Part of a small language model's weights.
Size: width 576, MLP 1920 GeGLU, vocabulary 8192, 74.3M parameters.
Architecture: RMSNorm before each block, rotary positions, no biases in attention or MLP.
Each number is 500 + 50 x the weight over its row's rms, rounded and kept within 0 to 999. Layers, rows and columns count from 0. Numbers have three digits each. The size before them is the row's rms in percent of the matrix's.

# layer 6 MLP down (transposed), 1920x576, rms 0.0696, rows 1373-1379, columns 0-143
100:416486585540562515444468412556524514464595602435444472514463536517446500516521466445490352522439555563478538524500489499483586511569513577384495467499494442503569522461511602469463451461474522461627523558490462513565471551509482438539524513414523424471503580590505452471458423586459494559569519520516531416416483489505523428457645542535637521497489492503477525538502492524506466488417522462526500560417539497573470521543478431463517
095:521451570547462521481543462508408506545576498464499393528507473523518441532578513541467568497570525597533453513523442463525524601463476413536532496452480627500513485509495453397419369411499513507408418555528441546465564626594560470498451509523433503548462506428434472624484487511444464505500439486524483452496493405500444584421410563453561503419574520418485376440483502422503434607484433540556506463464519462540569521513447523579524
099:503537549520555479508510567450451605507443484501512564590444554527514451406443553501467512409537532510460459556495524557319559497441524575529501576505406500510522459557479488578474511555486485544560431514474533491429511448405528473444563553426449480493642560534575578435477410453449396497496406534509499420544510464519529610515527476396462455443484522544558498412520472465496434422559544545478537473507542502467433426577530528454436
097:483562467496558435516521468445544578602509501458607510508450528554530522452529475487480418529505419503468534569462583480574430487542495520550529521508541518549468466506505468520468492556531484517410503494437450446493414454530475566576475522535522490513492492490478531487474506422410486526498435528509537508467539590532383427532507384464559487489494525455481571437594486512526525446563537550469433480493492502479486536498511573440542
098:519473488483493481544568540528417544487432499503510494557590542528412528436452515478455487483533568515489523660523538501571527621582418496484538487473518474507479430600502463488551563513531412567437523467446475497415547614527470473510483415496580443445457589434469466405484497450423487557493493496467522500440540463464450505524564476465456588461379570505535494538516564427383464453473492496510500511470478457551497503438488408503354
092:534491511553545428551460556512602565559497514479482410481478500555438573494477468500511458511422403469506376495420616536498495577569547434526460589540399485397482523436523576527492475546504588515544471492460444516535610405552500516557477453450554473512546525390530643521514531560504518517411581487382559476471492548494533578493486510522585548417575438523448467494420458470460490484449440418497549418569541499479476493409552594492506
103:522462561486531532507481527489549457502468571483485520482499481464561600492549518406468441460495483493518536475463568447514497520491425460577595600456527535482487509542508564541525562377480491456529552431499564599486484452562559416501515439506469595493487513480540490453495482464465451463567472442562497526437462555418505427420514429465557433510553586477477439428472447506576518486555531490458597519508440489488505577503521469466509
# layer 6 MLP gate, 1920x576, rms 0.0863, rows 1374-1379, columns 0-143
100:475503449487486517564427476391534459487535425536466446506505547550492507453505522602489507552401543474518483539460473608491606469534499561496543500440471535519467465492604563495542508406481533465524503553513511433550457565431478496531509442600511483487456470507469481471501475598488430421556593496503582468447571553469431496546524468499510424497523511436533448551426494530469549385530446447486409516462490585590536507590501475555465
100:522508480556488485474505396610566501492371450478417527450485525524454555531609401558503545533576462500456466492440513508537578530497567564546563561528441521414489449548523555457536487576475510440550493538515449529552564523559563588536578585583444479517450550584597521477494442416384470471475417518452495585545515554565570518490518470405528551437474496415536421457487441455436448499531538484465557491588501463453609500537543582547385
095:507519545537413475429527579485486496523603525535363448550497537577442414473482429449450522525484433541462566459465537401489469541622554574489452434468565487518482508525517430504495458474502516464466496500575573509466523400447458493469513485426445431433611574471475461512488614494454449497555491485486516418477450518485486539496471448495515515517521528482404478540484585392489465502543494478577570477476487600563397444479399566545452
098:460563476539571513462476516527556463577494474571551545485570468553545540487454544471506529491480463607442463548528467476545551436531519555519468587433464480602457430517562471586548521425521530538514438422522492500526479539595480490457516540452420526584377510515527449511496502535515479565519498503508505557512515555506524522466430487494512407506474389498612506490593655559526508502478491471492445440586518561449559528521447488544583
100:490472544482468386549475475545498483453570499454451518454544563509524469402499485470475618421568475467585541548498538466450425439549573514476505424449448575531530511523561430612500531610523481509424507460540643564517506608550593539527534508559431522502419512485539462479485483437501502470495465587530467505453483471499515515511528584478503610541514475449547500520460454448465530616454500558510471514404430418493475458560516508591486
102:492489447442534490477447568544485598526465579514611463517432519571538394472477428555506440518527530492465517626506571620518541463533501535503428628399538520464516510543445448514406480590503496618501573532509434459563502477526561517550576508426574478426473460495476507549429546469567595481444422588474469554523502459479532611498536496487475532469519477520466462520440482505502470440354501562473412524575517540586488526442481537552428
# layer 6 MLP up, 1920x576, rms 0.0904, rows 1374-1379, columns 0-143
093:513522423498463578611518519416422548590528417559450515396584523507500449566494381421528455563481441403474555512498494538515469520521393599567529424471460467544480428495562501504527543441467544473468541494495448553504460481429539572527519557449468472512477456450552467596520576455454522496558485504512466526541432587451482475499535550472388514482502457505490578572506520502521514481489501453475484431452465520636527553516469539440518
099:506403478489545459506377414533543481462465529599509430548598437410547493515437399418472523539516457525570457449561502384513545493538474474474523492526480439438570561442450388499490455508484502433497470418415414618401402490495512474484541441430473538498492404399524549624419542497510602489434458594447496525456395514448457459581517477448484486551636491394403503499499449539457498528515470482547544519437529460474531531514531539651477
101:577525540434510534434415524476430466395523507491497571577588484495632548556420507423558551475494550448521468434501477544450407453556505405518482589483485521475476511508525476433536492473491529532596479551509469527550485465593522509512446433511422509595477504541527490537512534523455505499445477360489461572519578438543529492446479565482467436507473524547464480575467455474555438571454410545484496528626511517583466412473513516520440
090:476413514450429514512495507464440512476507445481465489491420497449540455564539526525525510500556510461480460478504595512539417550497533593533464395588598434540380561576517482519548488464477519440473528592528529511411521549406468530548478476473529501558546518467453457528488530522542555448510546585407497544519520470452433502413499435504559475521570467430451476485489329466546503550492540564454456429505523478350451512532530478497488
097:470472544480469507392443508555440430421405509525482491419511512517420445508421452409573483481594574516450478460605476538433463546593532559461525459451594573470440514528578488502478500496534522469406623531463397471542453489526526451504559486485445487491465475628429404501522431370434496463482422486463419529518475477512419500432503534458560434446415474518546491570582500489509507491591534522477502514501418505469476459519552440521489
103:480504603511382521488446541453530453596383529561512488500557454396534519589429520525499529455508590489547465421502483456638503429480541511548498506506507454480562528508568555477530479517505556472470475377486500481511499513452501537493403474525571542562487466470484486466543470500447444500534438486520500518446546482507460434446489465534542498515472567507492485461607548514482546517707498451500561495472525486537530489466483503442521